Weights of a small GPT-style language model, trained from scratch on English Wikipedia: 2 heads of 32, MLP 768 ReLU.
Each number is 500 + 25 x the weight over its row's rms, rounded and kept within 0 to 999. Layers, rows and columns count from 0. Numbers have three digits each. The size before them is the row's rms in percent of the matrix's.

# up: layer 2 MLP up, 768x96, rms 0.0962, rows 484-663, columns 64-95
# down: layer 2 MLP down (transposed), 768x96, rms 0.0962, rows 484-663, columns 64-95
up484 102:498478516520495555479498520522549498438492451500503535503474505513516467520471440461485515531437
down484 085:553503519483519504467502458508491470500553506494517536485480441493495468525521495508537484514495
up485 110:475505519501525499514515497535498504487475543538481487474490511487508527470496509492508502528488
down485 113:501487489467509477488527543535509491533534498484472515464543505510511439487457525504498511529477
up486 055:505493515507499526503466484522504518528530528529461531514499541541468537538508462479472519512469
down486 073:481467485484499526454500495481498485460494472486472461510471491458465494480508465460541479478477
up487 113:512508498487500524501449498518487495483474537480559455496501483470451513492455482538454490475529
down487 093:544506476510500497498485508523488485470502493496521467510521486552468537513472537501497504513507
up488 102:553467505512478507473531469484497520493519502484517505450520482479430516482515536465489541488475
down488 137:521478488527517553548528542500471537491506488494500508506513564469492493504493513499491510510467
up489 094:525531482483510477467469537531493466517461467492512486516502494495517505539460504534506500525480
down489 095:471461473512459513529489523497544562470513492516486497509482469501511514512510467480546487513482
up490 117:528509494520549484499487493517545510491457487494503465495498498480498473467447474542483486478497
down490 131:487540447466540474485528490517514524509461540485561523495479479469490519483524532469519452520492
up491 100:515531488539529506464440546537509491495492508543490535498490472482503474489508465527509512475470
down491 118:478516518495510502499503494490476495509488517488513545466509515461525553542523489499464510558491
up492 113:512514499479535566483451493525492465481481499510513480508501522522500490508521481521477525527485
down492 131:490474486510482558501484511468453509519492493525490514492479537515545464493491522522505489494475
up493 082:485487494457543502468528471502491542522486549486514495470481463517482531490468537511512525493535
down493 089:498493478489549561527478551530455503497497527503482529466475489506467501512517502539516480466520
up494 113:524474497535511521488539488503488552476546521500530500485503553487450524492473502512492503510488
down494 149:511504526476503468515476470480537529508498554500544469487460483507513460502529550524511539501481
up495 122:500479522487484538499484501522503514533507485517430474474510488486562504485509526516478487461488
down495 123:516452505514457525507526463492547503470512512514523488501450508525484523495512483462530479520504
up496 107:473476497507450532447486481488511506525483436542492474507525467517516501488494568473480466510472
down496 089:509513514469460491455481530472492509480485503491520546495441501497485504539516506527476507492501
up497 110:490485517495496475476497471568517480494532526493530539479516473458529496483487526503510518502571
down497 110:499470469530492513544486444495478488494523533489512486543507492517495488524495435543531482504553
up498 102:497461498478497476493507503491488512461513448525480463492511510510492495504518457447509520532512
down498 099:523505477514542566532488472476497502453476475528488460482480522476502497486557510467480493500521
up499 097:523534484465483511481461483515470478491543498517477517503520523531491477504450511519509502488527
down499 147:538524458489484493565476473513475540513482504537527510524513491485477496475506499501495504517517
up500 070:530492468508486518535515489494500452518472483508537505487472451461524501544453516532501531474482
down500 073:513515511523481543518465456482522513527479499502498507490483544488463506506548491533535488473493
up501 113:496467507481555527460459509514458529514517473498509485527456477511484516511497490481455503481517
down501 140:466497497508482510481496513497514508489458466500545530488489456472507520511492453521426480510488
up502 111:497470516530537533464473448495481512506517518518534517452513511523506504523450481539517479505541
down502 093:504504499505549478526487523514480524488487520500515479467530492475505491461480537488523456478510
up503 117:472529481506487535516488509461493491485502524537524500505489512492516478519494528482497502568505
down503 077:556484535506490509518508526518493529548468500477511521480521543517521461454521528520506467514534
up504 080:507479510491498462510502530442488502457459498476503528512499491518467492516489506512562504516502
down504 089:479524497475484520520515509533519559553460471488493540482513550530534517514447469502489459493486
up505 102:506491473509486500503483521504522508473497462508555515486493510516534514493499514493500509495508
down505 098:461506534481519455505511537494470519508515510533503454527500512478550506466514521489492465496507
up506 122:522476520539494505475474496493472489502482489525504502523509498467515497539439499495456505526525
down506 111:520512533526515510513514491503459489510500495489532496504488540480471487506506486490505532511471
up507 106:506501441464499484530500496531460494488507520467464478497470471492522518464507462526490491496510
down507 107:511506483497488544475513512491501511531525478468480489440463508489532510458457495517480490516534
up508 109:433528471514511500471474512499491454453477486518510524512521482500519525486501524509486525490487
down508 129:503492533518483454494560479548486496500516497519520515464494530517533499485489510487513495556497
up509 096:486524508514489464511479512502495531422502520471492540505457482528508500537501449479545490557475
down509 094:439505509521491508464485516508481473485498491475497502508515497475474504479494536491470490532518
up510 093:517498531497509524476519486472497480492463536463505475502478511506528504540543499531466491482486
down510 096:479454484453534502492532518526501521486497522491484453508508533479533528489509504500485499545534
up511 121:503468546498511524493470530528509506474481495492531520494470474452486504536489484518544506505529
down511 122:463473478457474534477516505468564490480491522518512513546486526481511502548483491487528495501539
up512 095:501528464512554494512539501504492480481498492518456495497522496457473480532538493567486496481514
down512 074:515522477521544476462527548519505487484522456509515502462502498460499500519501512477511515467511
up513 079:480500504494545506517513518489490543488532460529483491520500511489507521528495461543501491503526
down513 077:508507522533506557471543464518526513476561545545549495510498515524509501511562516484512530490502
up514 104:524517452530460521497491524491476507529464530501495486470569499510499497448491465495517505489503
down514 089:502496521485519499483501548475510552537488506478550541508498462497477478517494525500487538480505
up515 091:476475471515464494549520471457442475503453517516462510510474487464520462462527501466514486507515
down515 077:487448510480510504509505508504486542547492510523459508525478509504505534493465555531457521502472
up516 093:488540485467519498496480493487520510474473526536510489501489499514522472494498462498511511538484
down516 103:485431487527513490532516498479520494511490447499470459477495523467516500500491535526506512462492
up517 103:454479526493518482496450479488485469520457509474468487525478466484540552496465517501464485495504
down517 096:540456514510514505499510475491530500536561534481502538474485493540501472461501460522490468469475
up518 107:487502501516494498531450499539491493518476531467507475518557401521519515505505491467430466483507
down518 109:491492515465501514512513488483535503507463506498520495466524453493491506530557507533476476506540
up519 107:463484490491547487500484525491497540550504525502542497464507500487497501521476499452542494493497
down519 078:497494450470498524459509466486471516502498485471548514496505513480467510489509494454506507547478
up520 084:506475500532518512505502538499495538510499460520518535533445518472521500444510543486510546491490
down520 093:535494522535493506511545549501526510524527474513487485537516489533492554527488504523523507522485
up521 095:492480517492525487526492463528495530477509471487517534472510523498552500525528534495500478542548
down521 088:451486479506511528494487452467490470481501519490480444466531479477487465507500493491484489500496
up522 091:531451465537519495496469546492550490487531497478541463489450525541482474504479473490484502498481
down522 109:467479540449473490490500517454467492472500500469502480536493487558448484470490459508475459479518
up523 060:528494520542493505503444460523482478480520478503517512493449492478489473524474466513515515521524
down523 043:508538488512521526470503521485471510525504492518485534490517513495512506473547509508452460542478
up524 108:497505473541524475478493498466515521519498463516467454488495517503500458473479452530513492461488
down524 101:512568487484515485501503495464484543547490499473512461521527507545496471509471518555511483523495
up525 124:503462456544479494495488525522511464445483509502503511479461502491497474475559483488472507519484
down525 128:490507523540470491476500490442491471477492492511499491513495478510480518468467556535452518472494
up526 101:491488486484515473522498533489467496449508480499487510487491476505500463488522491530478509491496
down526 108:550545490500431501517490480503543480525482508521465506483467489530490494533488516483485508477505
up527 101:563467512519503534488499436522508535470519512549520469474500483517525515466532518519494485483524
down527 090:495492506466488524482473500471514488467490498479565512520532476501488479502481531498490483512517
up528 101:533449503518513490503497440541486500461499561539501506492491507445471495504516475448527503495505
down528 115:482492521488504474502494526498525495506466540473535460507502486475520447495516455500496496511507
up529 117:503492471534543512497485514473504456532507517523451476521518483550476520485522474502477457545517
down529 136:470513528492493512524496540488501489499484515510492438476509500538488462523487481480496491491486
up530 115:451499477492505497482461556518486488505497548473499478522514494492513451543465499448429513484515
down530 119:515494492489493480455504522586528504490478495522481556503517511458495503495473493484470507464489
up531 093:489515501507526505534505463540530481509520479494468507481488485496525530485465451505521476512481
down531 086:472470465488537515509520497476493498507497486486506502505502556501509525517485479491477497552534
up532 120:449495520505528517473497522511546490513539488506498486544494497481492466497548457517499524515507
down532 124:496520496505504493487527546488503462502501485498460477527493475531436482486479519540452524500529
up533 105:509521505542527481484490551484522502525505576482468502475470492496485482438508509500505470459488
down533 114:473487537480464492511517497520469511511490491556469539529525502499463477487492517451509512533513
up534 095:500513455504508456538526516490501486519483504488458525454511520468554514494520546502487551558491
down534 093:514449509498550506546482492486493524514505532457459498493519450514487528471536481505493475541506
up535 101:538524509437536539480502489521515526508500530499514509500545494499496541482505513478465498525525
down535 099:538483492495504505518484531443506464507477547540499496488473451511509464499515497489496504470473
up536 095:521492483497521495475511487478492505543540505515493501518465480517470525496453489511474494504480
down536 116:498509485514520465476532499508511483504448510472491491491460495516533526501517496533497478446511
up537 087:492532509513511533508506494526501442471503526516495486480475468494468477527519487499517463502532
down537 063:506512545503517511495472508492464515500499512490501508538523523522529495506481499520503488540499
up538 094:474463522513505521479478483500474505424529503511537490460490489489478511518508506457526481526497
down538 088:480489460500513557467502519525508530518487480506533462466522517498474482522552495526508513507460
up539 108:488459517465478496489491509490532498516490482464536513531456505492503507510512509520486541506456
down539 109:504526484531503532539528476478486489469513473478506528496471520533495509504489498517539544527495
up540 108:539517477509545477503526510536481493535470514510461474476515517457521507484484519452477541502503
down540 118:492493492485502474459488536468492512540498516514536498502529490463471459502502482508493508507521
up541 101:524459530482464564475514481484516489503514510525528478479453516543489519527467481469479497507532
down541 081:494517476506489464490474522480461514523468489467545527506497450495489509504497470524491452480499
up542 097:526488486520553509495488464551540482474484504529490444497536535493489508497496505515531534451461
down542 102:500512527549525462534484520503507533493511535493503493447535492498476506473509492507490521461479
up543 105:512499461508491531498458504539490499496493490570476532459521507506527485502490461516543484502484
down543 095:493459540459536482514479490498492473476476505498536510495504461532491552461448495531485465504499
up544 066:474516470470509487550471510435482520480489486504493513507523506492495522483486485479478513455502
down544 058:463437500510483499472547458519522522491470418515494489461474537483502512479521488513508507488458
up545 077:505531513481491536525469488465469498467511515473521502545489483481484508527502530528472503516466
down545 069:511475509455483472477468459481475489521513498468469428492527523493501512477479530485444489486478
up546 093:511482537498496484496493501547534557514526526480503487501499485539481545519490502478508477487540
down546 079:494501465480517518522525512556502562464536481538475513524533527538495489552525494512523511512499
up547 098:483470527509474520480473514499459512520489492502505504537499479461516500476475530529480503492536
down547 090:492521517503496569517483486517506491497466475450510510508486476528497520489477446482537485505506
up548 102:469522505499530493512465502535487501522496496478477522503491515507577492496521498457486517522559
down548 113:476479484518453491507429441471482467503560510503483526477487440503493556470490542482501539484473
up549 106:537490504531520501495492510543489540478520496544526506477474478527461489509523479465537553513524
down549 082:511530487441521454525500519501491498516484495458474490490521443499501481499551504533460499465508
up550 108:489506519447495437530514469462482506468551504492510502533436515472505474480509494507475526494532
down550 082:535525447512508484522487510492479484514540473511447487483505509513440514520497471469473509499505
up551 097:537435524503523481507476508538557491509485528503515472500456511512496492495499456485473518491507
down551 091:498489548466515476499469505542493528532498466491518498474488506481463489495488487515518466510450
up552 092:493472530486482501548527505462486497514500464493510475497515520525545523481500521486480524515522
down552 091:488476506512499481501483513505508489502459476469517498493499509504499470466487487486502478522506
up553 088:526474490513491527467514418464523458487528485502442487500507537490451494534483458492528511489526
down553 068:480566502492517520480519479528502542487479536489508514455507536492519487503514467512511467528502
up554 103:538490488482510476510472514504474526506496492493492534483499510500487485525506507507519498523483
down554 091:509470507475507508532533464478498505483520511499558493475533514481491507479529475524539441528552
up555 074:506492461500484497536530524506496487509483495492486511474492534492542520496548473501516492539539
down555 071:491512490546514536517527542499515561540511500536517517523529524497499489513476507530565492513501
up556 110:509497475480529538457490541507499481530494519546482485500501535529536518500535493488475501462479
down556 121:462487508468508511514516515515489433520459521505503501499474487514513499504498496477460472479498
up557 093:543503471521439489492490514522505496524465501467489493455499470491501516471506551470483518471478
down557 105:450551533501531483511485518462504530459526500489503447464505476474543504464477520522481448480488
up558 096:500484520532462505503494502556493476478479458497501468486520510490524462504515495465501508490505
down558 090:479495496491508518469533491543514498523481468528572498516514487518484555507507476485520517464488
up559 105:530484515491491515483527495496500535506517554481525513488537498505511447499429541523509519486530
down559 102:512529450510508479507471515522492468469468483473488493485479481496468509477513509492473498479506
up560 089:495471453516496522545514520512511498536469492523473507504465507508510474492536492469528487501481
down560 100:505528483535525466540528547507500526498491487526479487485467489453500547533515469494496525462509
up561 098:455505493512509478515514480518511472487503496491525468480460510526503450494483500478526514535492
down561 102:454511494485504458483484515532472482507488485497518532509526487487517454531490509477521513499483
up562 110:524455525488512454512477484523514509495488505521483489503444508484512496459475435506552523482521
down562 119:507498479495545472496487521486486522475531443506509505493463470540513470455518489539528535475516
up563 104:534443523525500497516490483537532481462534546460486505471508492485545479451526516524556498513466
down563 113:492484544499527456501520497463501465531519520471477516514477478499481457485495530507500474526538
up564 090:469469491457462521461475543437496529477534458523462506496503511525518500491481484504481481496460
down564 068:522445488478489494491524525487507551511517528507523507483492526482563490521508507508493509489515
up565 084:512490524503492496518496492527494507505522510535504492488529509504505462470493516476491530501516
down565 109:471497479502512482465471496526476508514479542481513512485479543468511521467500517518537531539509
up566 103:475529480485529482452507512519471499494478553507556530467541481467502532474553499521482522502505
down566 129:521459499504480441516511522541464505508527468481474546455481468517470490512526489553493501522499
up567 099:497522509521531455500533523509535472503507561479486541503518519479490482512534488485480463532496
down567 092:518497475497502516480466485527481495499475534512454532462494508497495505501521509537534463484507
up568 093:484495494495517506507526493506497499473491527477516482505523474480499514499461477462481484540482
down568 076:513489496482490552464449502487489462479532497479458477555526468481498478516515536512507513485529
up569 092:518511513469522487518509522510538517522528482484481476491520499518529541478494519506508510507512
down569 074:510500443493494522480482508531484486492495491506518502499483504511489469501498454559503520491472
up570 104:513500528513499493476497480559530504488528519488479508498498448503531503523543470500503499509510
down570 080:484506519471495473453493470491486485540503530491546481477508487503497472524521477491556473537478
up571 082:455435549534514479498519499498551473482441508511536477504488501504504501505484516498531506504489
down571 089:479473508497465501437510477512552513515507476494522519473476568479462514506542481470486476493488
up572 097:451494505463509467496484485490425464512541464512489491480513511501499504472491545483489471511526
down572 093:529503453509497501519502502481511461514510529490539477509508493482494578553511484501485563498497
up573 094:518485481471487500509488496488481482564450509525506521513527520486528521504513483477474511497509
down573 110:493504515526522517457452475478499497538486474449497503488523493506468503489474514471537464524516
up574 081:509525487504505490492516521480479487469513462482494560487520569527477465477472478493501500510491
down574 080:540475459500500461474461510462524502534519489502491498479469433535476509520498491465480480483498
up575 115:506469495471512503514504502497503521517466456445501469505480505523497516552488505507542520497504
down575 124:473541503519509532508518526448489469480514469474449492539489526500522573504467544522468529524518
up576 097:473488490480507506500577517497522539513520511487502518494486504466488493499481468509480529520517
down576 089:513503494476517520492497481481466520571531514490487477493447507509456478459511495542490508487453
up577 092:524495537487457509517503476449509460494543513485445519500537490526503499517477520476482527488502
down577 071:518518473530481511506478490546525520492513459519492473533490522448495477438518489513501501541494
up578 065:443492489484522474548497500457477487458465449495461460504479495512499489478520505509524524491476
down578 056:498496518506547532476514491509514525515514429505515524513462526505528542478448528514474566469482
up579 097:494479508503465496465474453456558480520514491508518511514538552508475503462487517498510508448523
down579 078:490501495504503486505431496484491461515490475487554515510557525534477527483464513521529515449507
up580 111:512514507489542517483498495546503509475485541483502522486458521524500520532494453484492505529498
down580 083:531514502473518487443527494495493495509471515460493497482475490549525494482483467532512457512559
up581 082:482491475519494552472501489509503493502507492550481513476501519521469536550505476500482507492515
down581 092:514509540511510514498536526515507533508513518496548538504486530518541517525535498511518505533520
up582 116:460453481469532516541524533502490531499469557491493467518531509481525487519510479458521496487512
down582 129:520476478500494483536490527490508464515489544522492461468488496467534537533502458486540447460474
up583 064:506519487493504469520502495499519514504491483467498517480513518524520533527485486486510476551515
down583 064:531495480479504522508457521477508497503520478487474545517522514509502473509491464493517501464497
up584 105:546517483514474534497497487548476448467540526481515473516455505477505488524483484507528464500485
down584 088:498497491490530518525537517518542475466533480511491494526483522500507504541532508480541512520481
up585 115:464514512501509487483454493522473478485499542468518476507480484484488508504480475540554479489531
down585 114:516478535477516499509510502522458466449572457489481470505473472490487502547535520473482495533512
up586 135:521511542546492499487493508497506477504555522487558488488511452461503462511542514527523464480551
down586 120:500519516501524467513473487521474518471492508476514522482496558567462453455484482533486502518510
up587 098:526491495505506497481468464546480509518494505544502485489555492464512506476472532507495529534503
down587 094:496459438460495496508489473499487497533509501499513509490531464549475502522492514535502461504466
up588 087:484466460500466509442510470471542490519496498458508495531478521457499509510458534478495534506493
down588 080:507513467510496475475488502534475523531528528487472507462516493532497527485514529481541526480518
up589 080:500520481522522520511534491533500497484514488532476486466491535496525504502513509539530533504499
down589 087:477503534460500490540548520486517493471463491491553511489492471502507533533475509451512460470520
up590 116:480474483509448501498480535501463507449528472517524552504522517493449529487483470500517512537517
down590 115:506486530497490557507488480501496486508530517532518552494503478424497521446495489526473540498517
up591 091:474518502487470505482475495442578493476497490500561461482520475487489479545483494495468489533496
down591 081:527501526466521479514501548501503568517490478476478479504489524510479473512502539481506522494522
up592 096:483493464526526542535491513543455476532509490509493493461522518492545480447486509460519466489499
down592 111:479459506509503496462467540518488471481451496506554536479522467493507484468491538514468467515490
up593 102:512486494466529459526487506508497503486534486502544521494526495463493481507511486501492530500450
down593 106:494520499533514513538495523450501455507525520518473460495476504474511504464452501495530501494566
up594 084:511504541484468455504456486440492465499520469495502469474515484508513493474486527506491531505502
down594 096:518467529509482481523493506481533543512486479497516533543499512475527567517475538465513508545528
up595 114:526461530524476503493527492498520503539521487477479440489498499491501493507482508523512529478496
down595 101:508488505522500505457468504528464499522486505481523500494507480500491560495510512490524535490523
up596 099:529505520473527493508547455529532493495479531474509499478490534472529497484502501528495487497460
down596 105:527517461505520492497493482530507499480494490510499536531507533464537474512470523539469530471437
up597 090:512461500519512553472494487501480486510522458520476511422517537511534464483480504520500508475459
down597 111:484503512476501460503517500532538463496468501513541492488523470526527527547473495509475469523483
up598 107:537452533518524417498500463515479503463529509499469465505520524522523506524499532514516490462484
down598 105:514461505470513508488483562477505534426470552481475555504527522546517523530505531542507507501487
up599 120:460490471537504518465493540542512502467480523517516489484517516480513478523527504533524490486510
down599 136:513514495520496485499507519488520517493508545522498485487474529460534486508531481504503496492455
up600 106:485507472510496468504483530510480440489486499501499523553531515497477458491511524511442537483525
down600 122:482496526518524489454490482449518540502474501514500484527442485495479502498517554482482494504505
up601 093:496441479519460480524474504431479502522510520499491536504515524482512498516478464495487539526518
down601 091:501501479507504527495505486485494525504464506486500524443510511506494512506497501522514506505526
up602 091:503496496523476513522473467484483472498518471501521498540458495495496492511495533494480500461467
down602 096:479470514507499517488463504538514505473506492521492531499491525489509541538442508464527495509490
up603 126:512559525450508500512517518489510488489528476475471504540494491487515464449532484500494501484461
down603 108:490504506519468479512508451480549524488482504454531536495478477481518502530508484514461494536478
up604 094:481524510481566492490496516477507502508510503503538468472491509481538464481544448505470484478547
down604 111:465516508532505487487501524454500530508558472517488526526437459514447498518504504546501508509516
up605 092:486454522506488539545509490511539499473538513510488477489472499497504488448502525526495555493493
down605 082:514434517511493497509506504522508486489512508508494527535499495529488545485525511538526495493527
up606 103:537538545493487480493509484544520507508502521496516468485563575482506479506489519477538475503473
down606 079:492551492455517502526541541483479527503528512484477461471509482524484487476504494482490469455462
up607 097:482484518474525452526535489494475511492515532484518509498559511490537503510464494466537459462498
down607 100:507491482522497509474513486479511490530539479513525512556552476503490524551505496473516539486496
up608 120:512496536474499512437461486482493493500487490556497549515495525483474510493475528478522506516436
down608 127:465503518479488516491504486541512529478443510470506485492482425506510559482504490459456479473483
up609 100:536479513478503513485482452522522507548501532509534477463536534496492478522449450525482491520530
down609 102:495469498500482501528537488497516529523490536514521516500507528510521502410482490509478504505468
up610 111:538472449501535500493484503488480488528472470471481513469519526481539488494492484548486506457559
down610 112:513489468501508438474470477456497522470465543506521482510512515514499522475483498486474501488538
up611 100:514494548509507493558546471511506463512504501506474464513511492483534495468479501531479504472455
down611 084:480503512515510489520516521517538446499466491473467485517472514505465477515499527450513469529502
up612 090:532438506494492504524529512506544548489546486517492464535499498532481488488515516490502495448514
down612 072:555485523475502518472530504525504481517518480549472500505476467508529536531485489506434496476472
up613 088:508493531489500505499473464529484488495479557508497514515479505477544542462517495550542499460501
down613 089:508452516470517450526502517503510518521469482547524469501482514525554529524500530474519514507518
up614 107:520519474504501490468478469438493448545517485499495482513500472560532490483459504460509511479476
down614 096:494513521521477482467505491471499533536492517504529488526532562518512469456508533499501507474512
up615 117:461516459482497479473499464503476508513562515487524494507548453472507492504519493474480491472553
down615 133:483514493531469500520496526474546476510507521495471524480540486475544513453479473536540527496492
up616 068:494478471483512491513471518455507499491534551520494524466480491534456444478502490502499506457490
down616 100:462534526532482540522493504501473528493447515489537509507523521515508479530480479512478495538540
up617 099:496508474492539456491481529521498529490524498532510471524449495540514502487542482540521505543536
down617 105:480519498486480530486495488519474526450467538522478502511490523552471532522522513501500487513490
up618 100:523498488509477521540527486517497467489475472536502538514502501441474462504558496453475550497465
down618 091:517458489500516505522497488458490523466482505519447468519492483480457489503494527483531491476446
up619 102:547499499494504522485505497500465473495511523507486464495469501532486490491539480517491507523493
down619 120:490505464476478464549534544489527524520517478492528489534507503500524482511508510492491521494480
up620 100:472485520519501494492489521447497502504492478513490521527469489496520529544477499490533494470506
down620 093:468502471506496458482528468525459515472491512494486515466460517488486459444469501493509466517469
up621 098:522527530444507501508521491475525518497479524461489549505500513466467517449530489485551458495526
down621 080:495529478495516515517518521556512516519517457491488507476514550511487518479471505491472520505465
up622 106:515502526505544486537498502492483485495499485501499464478484497502559521516473477488534460496507
down622 101:450501506488469528502507497484502535549518530531509497524521475452513511512486530498483515521484
up623 084:498537515554473456478456507516533459533488452514518489508465484529483480489497498465487514509517
down623 104:486515541532484525513480482512500528524492502498509471531484532543475527504502530498514562475469
up624 112:495526489503492480497539518473497511470521510539470528478522501492481495479498474467491486509444
down624 113:516486529507539541532518483488494535534515511493513532480439512514473518536502476487469457484536
up625 112:484470469525528459474500503466489460533518515530474498515534528497502501500491533478519514469509
down625 115:476468492487523468481515526513506525451461523487509490535511540451506484478449543472481515505460
up626 116:515498508467479516528508495502494500482510470482487502543473523549481504479504459505526518523470
down626 138:485506482477520483512502528490514460544471512503544492492548455479507471491518479481473524517527
up627 080:520461518505529517534511476526478476507500520520529496454505526502487540493482476504554510495475
down627 084:518517504504478495526538469505519546538525459512521509516502513500451473512466530559504502506493
up628 083:486481478474505512458527498515502500486479425499503484525493525529503508532503486503524520549459
down628 070:547516491519526473475527478506532482485509493486551490503500521521524513478535521463504565490570
up629 093:500529466504484508486484519491491474483505477523501499452521499497503495534472467467521502499470
down629 117:485536493484488481501466476500513495491504506513536491510478490473544503504530458489470499526455
up630 103:488510510483522531496478506497524527492517501488451532509510503511498520470483537472464520553492
down630 121:525501492547466525511509490565517517485524499525548510513493520480492504488498511454525534500490
up631 095:529489526510543500504504483537559512504507531482538486482489469489474488531514464512501500479509
down631 078:489458456510410505473538506506532500511477500519543558506491480470526518530495481555503520515481
up632 114:495511486493523509537493489522487493492476507511474516479497495459525534522525499529470505484487
down632 094:535497485496524498484515516486438491482483486483524516489513510509535538496511488544519489524496
up633 115:501501507511506509482541524502461462476533491521458523474513532515512490438537495532535499451502
down633 107:514525491508493526522518529463535498506497485489509453527490483481528541490529519467489500526487
up634 111:526482501481484512495527497514527484490515451517492513494433528531497489506538497512452506498465
down634 118:544512479522476498544501497478466445550498524491494489489507529540508483539512537476482487550464
up635 079:514493503470519482507485496511505454524475490489475481475466492536540478459481503539486531486465
down635 086:510526525521519544494453528521516493469468518528501498504524508527461488522446483535520494510515
up636 078:495508519474528481548501436518474474481510479472482483518467493474506441472512530528490527492505
down636 070:491508493535500483472494513493501448511496472463445461528527484521474515502517492499498485509481
up637 103:483488510527489465535507522502480455465480504513472466530527504494510465495500527507459510478508
down637 098:520506506481484492532480534542496482496509512528477499480505543495527512488491541494541529494526
up638 110:506509493524544484475482472500499470455491483507486524508471514512485496474493473476441498529493
down638 132:514495487519513479507512505509482480471514499511483458478495564497487506484467509509523525522514
up639 110:476497504528489501470537486464508473478480496501517514472488518487526488484502465495501542518505
down639 109:499545492499510549468482503516493525465517529499505530492492486509484525518484495470501526486489
up640 095:517493474505513505505487509491474494487490485481526537478468492469540504505448488503507531473528
down640 091:513482526491506518507530480481532531486511521504487497526527520468513464525456520542550524495471
up641 095:517525427550504476467454453530467492530470491528516503499521493503470561480500469502528526514515
down641 099:482485489535509485447510499472461494534522494525486479514549493519490445524521484511529486522526
up642 089:520530498506477475466444505533473486473512554464480515461547457523479501530497474477452511535509
down642 097:499496502504481486504490442512483473506539482503502564501507459521473474438514490504499504494492
up643 094:515524521458522508531499514516478503491502485513535501508503541478541504459522533532477505472496
down643 076:503460551485504458489496535485458446500498444487422462489513499485483469496462499504456487511522
up644 111:506517479478526492487516568521521494510505501497529483482506511459459467488530501508501537558522
down644 112:509471505512522527467522547491500516495493532510512492520489459510476499460500509474506520467461
up645 119:527536540520499530427498482509497427515502480500501494480512530524486463499539508508495510502485
down645 119:489531513501486501468547491531465498525474461595518507504457471507516507513518500520501486483460
up646 087:503505514550500487516445467488491445497503497548521502509477493474523475480514466495510531536511
down646 094:533513532517473509461487475526524476470525508501481429466485489514467516497515510433510493495518
up647 124:518519531495456487476513530528514467491467512449518512501484510473546503533508485494495492521492
down647 131:525498470505478492509490526551537510474508508511503542526485513477528560508498505461504501495524
up648 117:529510494456492549559507522496478488471503505497498531523523533558470509494473463503543493507492
down648 113:468518519492516460500476524540501492479484495507520524516496476525478481514525523530476501526542
up649 094:520537538488507478545549504491516524491483505492507503508464508495516444493519517495546517469499
down649 086:487550495526494525522522489551515492514493510517448481492529443514516514477482510488476513448491
up650 090:514452481510480498546487485491491525481542505517512503521534493495468474505496467475523490527452
down650 090:466476491476484472517489486552571506562504538523495484515545509486507517468504491526473513508473
up651 097:496494486474531535526495494483544496487495531526502553485489494514509527486477436515511513514518
down651 128:509494512478465532511515494501499493450508466456534538531508492528525513471510483491545520483489
up652 125:457464460478484486495501492497500510474509507456476472503526479489497509551544487504523496518449
down652 113:542516521475541479511500559524516504503452488509505504523512486495452490450444511530523498441520
up653 094:478449473532500522526539529506470466528469528517520484455526502494515453484503514490483522489541
down653 120:486496495540483487503482504498507493510555467494544456519488520501521482518483522527464506504531
up654 127:518443500529483476464513484530503497535530491520515473507506526497524471526493507485505545452482
down654 125:469468526525502438505487512517513503474519472541507519522487511515509480510502513470486501515464
up655 111:528517504491494523507484527494498489505473515488503475535476484532557494489519556511484448498494
down655 131:476496531477522498479493518447457491489483490487509479525544523459482411492492504534506524504482
up656 060:473506526488502483461523523447507531542522482504482514494503531484514501449527511479525517459510
down656 053:465502473505524516496502486512521493533479471526475482474475527479532495484479491463472511501491
up657 102:472509476501522517487480521499500498503458479523499524460533542483515505434469517513495500470491
down657 087:535467524500493481534498487509492480493492483528463499501466484458497528475495529487504518474481
up658 089:518518454553510534510508479527488517525508518494484525500489480523525523487483470501509506481487
down658 114:487518504513494477506538526487489536506527502507470504506520493463477464512474522478495507502462
up659 100:481520530491487506489518480495542515461560470485481456467459484510481487475515486523527561505484
down659 114:485483459472481449486520450496507466501493504476532483514472499449520463485494463544486468541475
up660 099:503482496509481490530501460493543511488484476535499506501491522516507458537487522498471487525464
down660 084:507491505493538514510482472531517494484533528520511515505535509530498448502483459543496475467517
up661 087:476463475466488514491489481487472500526481466499518477519516524457516479487489481498494523472502
down661 083:506500494483498505488501531537463495515486478530502531519503464500535504511450524459452470474493
up662 111:510515483528483462470475496517449492540515496491505521500453486478517508546457535522518497516468
down662 095:446526486526489510479502520562504483505508497496474508542537487525439518528495564528510483464543
up663 112:528500490503478538523487530513446429494515512475460504531512459474493517537484494533529494483486
down663 114:449542477489491478480505504475479469461520547504515485521471474512522497488489517489455458503523